{"d_model": 256, "activation": "tanh_gelu", "norm_eps": 1e-06, "init_std_o": 0.00507, "optimizer": "soap_variant", "decay_shape": "pow", "doc_mask": false}
Each number is 128 + 24 x the weight over the matrix's rms, rounded and kept within 0 to 255. Layers, rows and columns count from 0. Numbers have three digits each.

# down: layer 11 MLP down (transposed), 1024x256, rms 0.196, rows 162-186, columns 0-127
# up: layer 11 MLP up, 1024x256, rms 0.19, rows 163-186, columns 0-127
down162:124130114135121168143120126125130166159132131111139155126127127119098111128150109160093132096137126115128131116110097124135125110146110114137123144165131118129109145133127091155117168109121163092115117120148134115094127112143169180163120160119127143139152135087111117133130130108144118099133132090147146167122123114120161157096106119141139110141091103106126118116116080194104116108120
up163:145146155141128162121129144102112137149113123082148127117130116128150117150185136145172117085132103109117116143128113117115136087121171192135107082148066103140108162140117149113107134148116171133108112119136110118164158135122115105162125134120137100091128181122121115118121160127148104106128135105107140131131112132140107119096059105094144118190106163128139167140132128099104121123113
down163:085112144146097107084137132119150119110134132143130154167111172132134158157134155133130124125135112129154101144115096121122136090140140107158175137110136150148151140125138138144143127083119169102150124178122125143134151118130112132146095134098082122143113116185145171140124114121135148130118119143145144144101141124082120107164135119150164172126128127119058136128177120152069126122153
up164:112131134105099119118120122143099155100122119103140142073129120105121089132134109132130096154158113177139117119138135143136158144123121091161177077151124095154150169166129133167136162114149137089159102101098169137110139113151149119151078119145055109150129180119135158109108157135125163144107112169130139156200121133160116149164118119138127164131108130133109115125103115104084102130143
down164:125152104139140150130113108121126099125133174141122127117130122151145101139143141154101126116142121092141152165150105141139134124136122133125132117141110177111116136135103134103145115167146114186137141106155124120139141131136122131120149151153121063107166081176126088160115105144138094117142070138114137138135128126157116117108117105137121106096119112114107169158155087147133103123130
up165:070130145111134112142166100134071163112151100175119169112089105150145162114117087091132105142111124085128165153127151162108111150118185146136119132146106141158137105135092150136107132142128150128104117121118147137128124133123081178160137140129150071144178117123108125137092104125141120124131098094122148161154133117086125082148099154132114096116116124083179159149108116065124161140119
down165:153139156095101113133154127135106121093161093107116154162130137144107177110126091133189144124119097105130093121141077117140118104130119104119175161152113188141098150145123155144092158110134146086139101113159135114141103136152150097123122189165119113135142152198104113143112099144130148099130141091142121140116112091149112095055132129110098092087127106133156134145143148158113102121130
up166:128147154120146129154149136098114160113129079152138122131130166117067145101108127131111157130128136121120113152116152141107125163163121134139157098137138103131110131166090105138144136085069141117119127144138138104086127107125124128150141143173119142134125117133091134116157081136123106120172082106105135155133130137126117141134139133154106084151149141112096156107141114115126082133093
down166:138171107134101129114115127168099129161161097111132152157155105152178121109145131168123077112145150126135121110160156103146123120110143127141094122131152145147109141117108153087105103156206072123167138149100106143176136148126128127136107113111115159102088116118115097097144139122119124135122137100123110113125103093131146111174130181108134177129125128131124124149114161151128173124109
up167:149151116146096152161145138157117124140098101143145151117165125099113129128119111096136117141070114133137141159122129144158079120114092120164114122111115118124135111134129134110130154107163133159110142108099082131092154131091136130142136083127144131117116132146121085117120123139119165105109142137166141133109091112123134159173135086118134117107113115145155106138123143121127135105112
down167:126192131110129135111117121114134136115139148126116117057077137141159159100165111154138115105099145139114107101151124125062147128133137130114148129122125107111137092141125148093126092163098091132141085109111144153166173130120092092127097177118148141117111130128171130128124126119148131166145123100113102139128116125142157124120107110123157138126108130122115116172136112146128091121121
up168:101146185116165150133143183116137142117114120121161150124115170162118165128127155148148137108122137119153157135160123106106128119128117137129142149153101118136132112104139129141077072145128085148145114109130138135109133096116151145092091117111099135131119101105121103144100120116157133179104109109147089092124121155128158164151093069136129142102080174121128115147118095148112166122124
down168:190096100136146127089100096152120137144112170124105112131110131156095119114149135127136110124157128135142153158079161135159110104117115129125123128129142129136109146137134125122144087154141114133110121108124146131144134103118123135141125125120162117123100140111126149165143136123101126131175127135144131114144115147154145149087108147160169135154112081155168149120109154103072127093107
up169:112121127138142104127125073153124104118116128138111140139164144155110172151133126163108115137098120159130136149117093156121108109125152117133114183097144141123153159104167136137161127156152147081128116097132150125109141127105168125093143171096141126171082082145105153161125124110143120155134080097163087132137168143135117149137137122161139150141126094169145110104155141093105120181163
down169:156209120139159120111119139082152118097100135108114120083150180162161129118164131147144101115112137118130124103115121101146127125121139128172119143107167164127073087157108123102140129116150137133126136110107104113121172146139112122146111108140151120120070165142107171137097135140123123147136171155117134123155094160115172132115156139115150188147162129131087112088147137129135119148133
up170:125109156161135117127128177127129141130107127130150169132122128109127114152111178168162101131123127130174127162119087144189145116137163137161115098132143067155183097155103154145132110123095098129129144168155124111164137123125091134118144160119104062133175143120119149140143117104151147081136127125117092091101099163113175092121122121110149116148191134116135144128143143106115120135137
down170:144070112145125158154127156134103156148102123108159109115133136152183144089137108159099165142123115130117146100152121170084127125140140094140082158122125136111096122108162118167158100143115114169091138119101086156096125140158130133186131152141152117132123084164149114098109086151122086150144118133178130114142123138094141164156139139133120131096112086154103081123085109090141136142080
up171:102151106139130118173121144124115147166091124102134113159137151119150127155068062118095156162087148153128125096138115113171118121119139076124165108146141121139112184176114127103116096134132106110131113099107113131120140157154116147139119108124132128129123143139134129113097122113146125118143110132101140101158164144118161111126145140158106124134130092097141133145128113122125131136099
down171:101121100164128124105133090138149129111149102096120164118130136123145137127180123145128131157138079156169155145156131136111109095125136127134130154143129126123126135147146131125118085138132097122149103126104110113120119108145133096110127112093143164159161131138109122128136147118115160111113148169126115123095096125144120117124125134115183132097119173140140131122123113128125139067105
up172:143095130156150112110155126101156137120128150145103124129138115111133148147139123129105099137149142137162127103140148098141139136151109143155138169178151137141098136116116090121121147157138140157093152133149119147135136144089163095169096126120145157171122142100118113137092104126113143088147110117114165112122135119123105115113164123155111161115143122143122128072104107157117122106172
down172:123126134099139136125109129122121104106115126142156131138143094154143106116115181147129108096126147118100153116154124121127124143110163118086140102114109107096147121167119180120129101087121120137119121139100113114171098118142136125094156135130158139107096129123140099119183127115131145155127073138123122109099139124103127107156123123123150053135150128138133134117102124100098178139160
up173:122135112115120179134116108145161116077089112121118128141166110108145121110131138088064121092172099100142093106098155160103134122092146108136103146103100095145132176132139145122143118111117163140135115149128131135088111108136156121112141143154086140153099134132115152136135101151186147101129143125109156112180133168127163114090119171159099120149105129083096151145145120118134138135162
down173:132203144096140119171120138105063095141131114130113143090090142085116116111112145120185133138131132146112103132140130125154125157138165120100125142159149156127136114130151123146136148117127098141106108105122127137121129129111119139131147151156092124140110114135106134114089148104110144114149125127113111099119133166138125075155138089145158193117146151129155118136132116127110102153097
up174:127148165153148119106177142111141145119104101150158114114132112162154152095122132123117077110125162101136116099125113151104160101165098138104181117144123117153158061142103107155159162114139127111150181134090128161127118106091102163125139150122114174113150113123117154071087176156121106122120134098158138117176134120124145113113130108112089107131069125142163140105101152131141122128151
down174:111103167094142121101114108145135178156090133089099195134087150144142138088102102145144143125129125115168120072127128151081105182161103183131137120149160095158137113147118127101125141125151159160160145116080112109095082159126132125092157102127154093131123110115120092116146117113101113131133140105098161117148108120131135142131110103116150136136117097129145114128130139138119164103134
up175:106127112168111101112151170116162148116163142095134105113136135132133129099142099172135109121092110124138121178163090129086116116134143139172126117116126118148121123153076107158115115094092117130094122107148100152111093133139082146138107068101152163101128167151128117126117064108117143119130133198149065121149130142135095122097132131116126121118100169092084120157143074116125128156140
down175:170150125143152135167122085096053165124120076119139160137158131103121135107097125085138153124115135132145117108101133147195150083141136118126118126122116128119076107129095192116145164159162091117151151173158139100115150133137126129130173157170164131153130136128079160127135152116148103101118125065110141142104167134160109115132088126112170129114150123117087112127106166160152102116137
up176:069166117125149124098126115142168106155119123157116105097130116126130148104138140133106147106127143101139159136120103161116135175134119111138123100151122097064113111121141121109076130125077114126112133144130137108131116141100131133079085103122135119113140127117124121095120121112156149110145121144079140145078117091114115200151100136113171094159161159138111132125153119179093123149155
down176:177186138101118165144145178107129097155147123130138125111125113115146086141131145098122102105099130122108120126136109108098132132135144125146145103136116134147123139150150130170163122142173143123151156106119147107123139148122143115151136150108120140149143118151115124139115109104118107128140087142133145111108115142177167097134173123147120123117138125120153138103117078137153141107143
up177:135163109185095089097160116160141156185067142140131111122158173125128096148160100172141104134097125142147169060144141114105136090087139131178160132121070106126119141094153099154102086145124089139122168098124119096172110135086130153135094146130129137128160148094122175122126128097132136150093103138149129126117130108143115131145103107120115136164161130164104098076100100153104151130138
down177:166145136095147131109158136159107155118088088171154089151098150119154130101115180120101124090162110100098127119083152148161130174087141142093094121144137116134151168142192109141090148161048146127098177101153141137131151146104113149108161141139156159126125162077106137128141116161137175149104147145111065094127123119136111141137138147091139089178123117121165078118153133124131125087084
up178:144165108136125125137122095155144137139147085159125165102142154133074116138149080134161133151160116089112126148109080097166131117124114085102106111103100135116098073142143138156093141080134076135111093116154157115103144134112102175089140097117104177117102134130151126164141116143120145130075113160149146170104142111108117157153129115140123146109131125104085107166199121137099154102101
down178:118229149109112086120114169104119162116126156094119124116124120111136128177129180108131115092113149123172127107103162139105113122137163138155142090126123114138146158102118088107141086155157163134143168135097122147143146138115152079146147152148166120103089089144119121108116121132138145104153148150123133102148145151171100136112119130103147097119135137147122120119077170180170105139138
up179:137144145142161134094128101188116154097106164135162136122097139139162158089119198133129101112148144115121136142145083145127165181131147137158151169109134144105129118107119166160117158123081138123164156117144119127100097108118097103178134127149115115120120156119120135112131073141136119121109117186147134174156137101119171122133079126129106138162108212164085131117158137153129072127161
down179:137107079093131153124117098120092133153123119186132131157139129115128127146159135117153147112059128173201123082127095147175080109133095092180086079116146122129093124154142142131148117122091109081125144160128136169111105146142163139119110093139138118155108094111117118133141191113086129113120167127140189100120138115134156100094123128134118117109132156141149169137153127139131137134120
up180:111129092112106167135109113131133110134129113111184163134122155156072072131137138165122137129104116095176146138099144176117127135144124121173132135082115083181144113158127129109153108142155132124171148141148119118092073131153125126180098128179107137164130106129155134112147088127101128142142101137112156109159105151105126103139136183154162110168171141115181137107112113115110139101124
down180:152097118155095151134120139122113113094172105166064117121159157112095175126123105164131101108127156135125126118116114097126170133143137135156171067114157119159159130087115128154111090148128089138091115123121135081078125138121169120150107136105137131137077143116137122137130169140116184140158125148146124125127139122094111137113139116120123112121136151145125103110129148144124139112132
up181:096160107140132132125168123134105136125106153115128099116138157142087128134139158126139104114121128154150135128143118105124127129096127093114094140131147110143122177135082138148127144123100127167092159089165133131139162121140162160105127138124101120148132100144187127140152115126140082099138089102108098133109133163094139170153135143154164100095125116150131114125163115124088121154145
down181:061150141154125153132153135140113128178146096133099132153120167105156129080114117126158146131190142097150133142135153152142178115112124144096107111173146118147185146084130112106100111149125159110155078157145163120155151121140119146130134119139126105153113102104100125099116131118101117121114105131104114098127164125129136132118134099100157103143111157130105148119157133092128146142147
up182:099143104094131127139133131140099176098118093137140166132117110117174081157155155131112110113143124088101128132191159142101128150120128134151125135124152129165100108116097113107119144119114139076125144106101108123139138105167118102134104080116133135082127108116137113100126117110125122110106121118051145107149113168132179112094117117116128146116157141120145124154108134149143111124105
down182:095138142116112164160120144145101120131128158121141124101157144148087167122113121118131108158120124124121145150081088095121122120156122122118123170154090107116138125129114123092155150108144166110154128171138131132120115103122115108099145171134115139160118118129119154136095145134135135139116097157132102138104147113108102123121149148152102164162145124117129093121160128099099134122105
up183:161125096110132140151131135148136192122140121142114132164119162130160140114145159137151116084116097167114135160202116112125103102145085110113151073145108121128097132156099160099104136110136125078126106116134132122139107099135162141128141164125088134112140155154181120121120106126140135102150148127150121084118107101105154116116153142165091098119117143146146142117114102158109119130139
down183:144149133156145136161105117133116132125152140130105122122144110162100146114147136131132083134110114135177115167126084142098145150135082136165139126127174125083144122076154127105167150156142123114088111138154115137161136125143122126097137107141137109126152172094122097138141118129100092169168090123126115167120123173181151118122138078156126170181141136124115106109159162136107101109152
up184:131125081108106093126117133165152167114139092143132135121195141129192133120110131140093128139133097108101103138106115101133149125095092143145136115140115122153132140101134127175142118142110083149125084131116104137162142160139160159108155122156117091166118107137125131114117148090133101127148139090126135137139140126135120141163104148119135140137124099112105116115096140110103126103148
down184:150117171112162141132120087118130144136148144144129124172111144104147093111150140099139127131153152107151128135118111115094116121135128121109117108130090095143112126163140125085106121147103161126135127131138148143131150151157124175105146135106129147125141153123139127075131105146162116090151107125110113105104137153136124095074120091102122124150108131124146130110115126148150145122150
up185:082111113109154142147124141095074132161130120142136122104125098127112120134139104114149145150143091147144138132136116096163168176099119093112153117183110148114130115110120110088106114111149141106142094058082157154136097129124137126109150142159135156089148162138149138137185113126168123151142165142084146133129154141106130167112137119106127169171131075130135098135148137158133117149134
down185:095127094099136113124136144109112139112099115073153144126147130103112140142100099113104129154129139128159135128120108192099089153106132137101134098120128159102183156135109193136204105158151112087102124140146091110118153160134126079118091122134156127136125131129099209114150137164146135094115137086151122139129114101076161149133122097114161146092117105134133146076107148142129110129156
up186:087162128152123112153114123114159102123114143129131138124128163141108091091126116111140167141093203094139106153161124168122162140105099108159114128125116163141169083121133117138125129150116132085158133154145136147158130132101121131143131089154103163119126150100116125135118090109105085157160114117136125143113119136090132134122126111174123156144166095140085120144141128149119123109104
down186:102187117105160140124151133139090113111133118104114104143128119159144078097108121139068157146155130185123148103078116122123145130132179104111122121094150119137142126126110135155162209070091137112102138121103177132124120120123144172134103165143110107095145144133122137145164109128144144117085086120086096138151106120145145128165157143084116098071114140149114126083139141152136115156112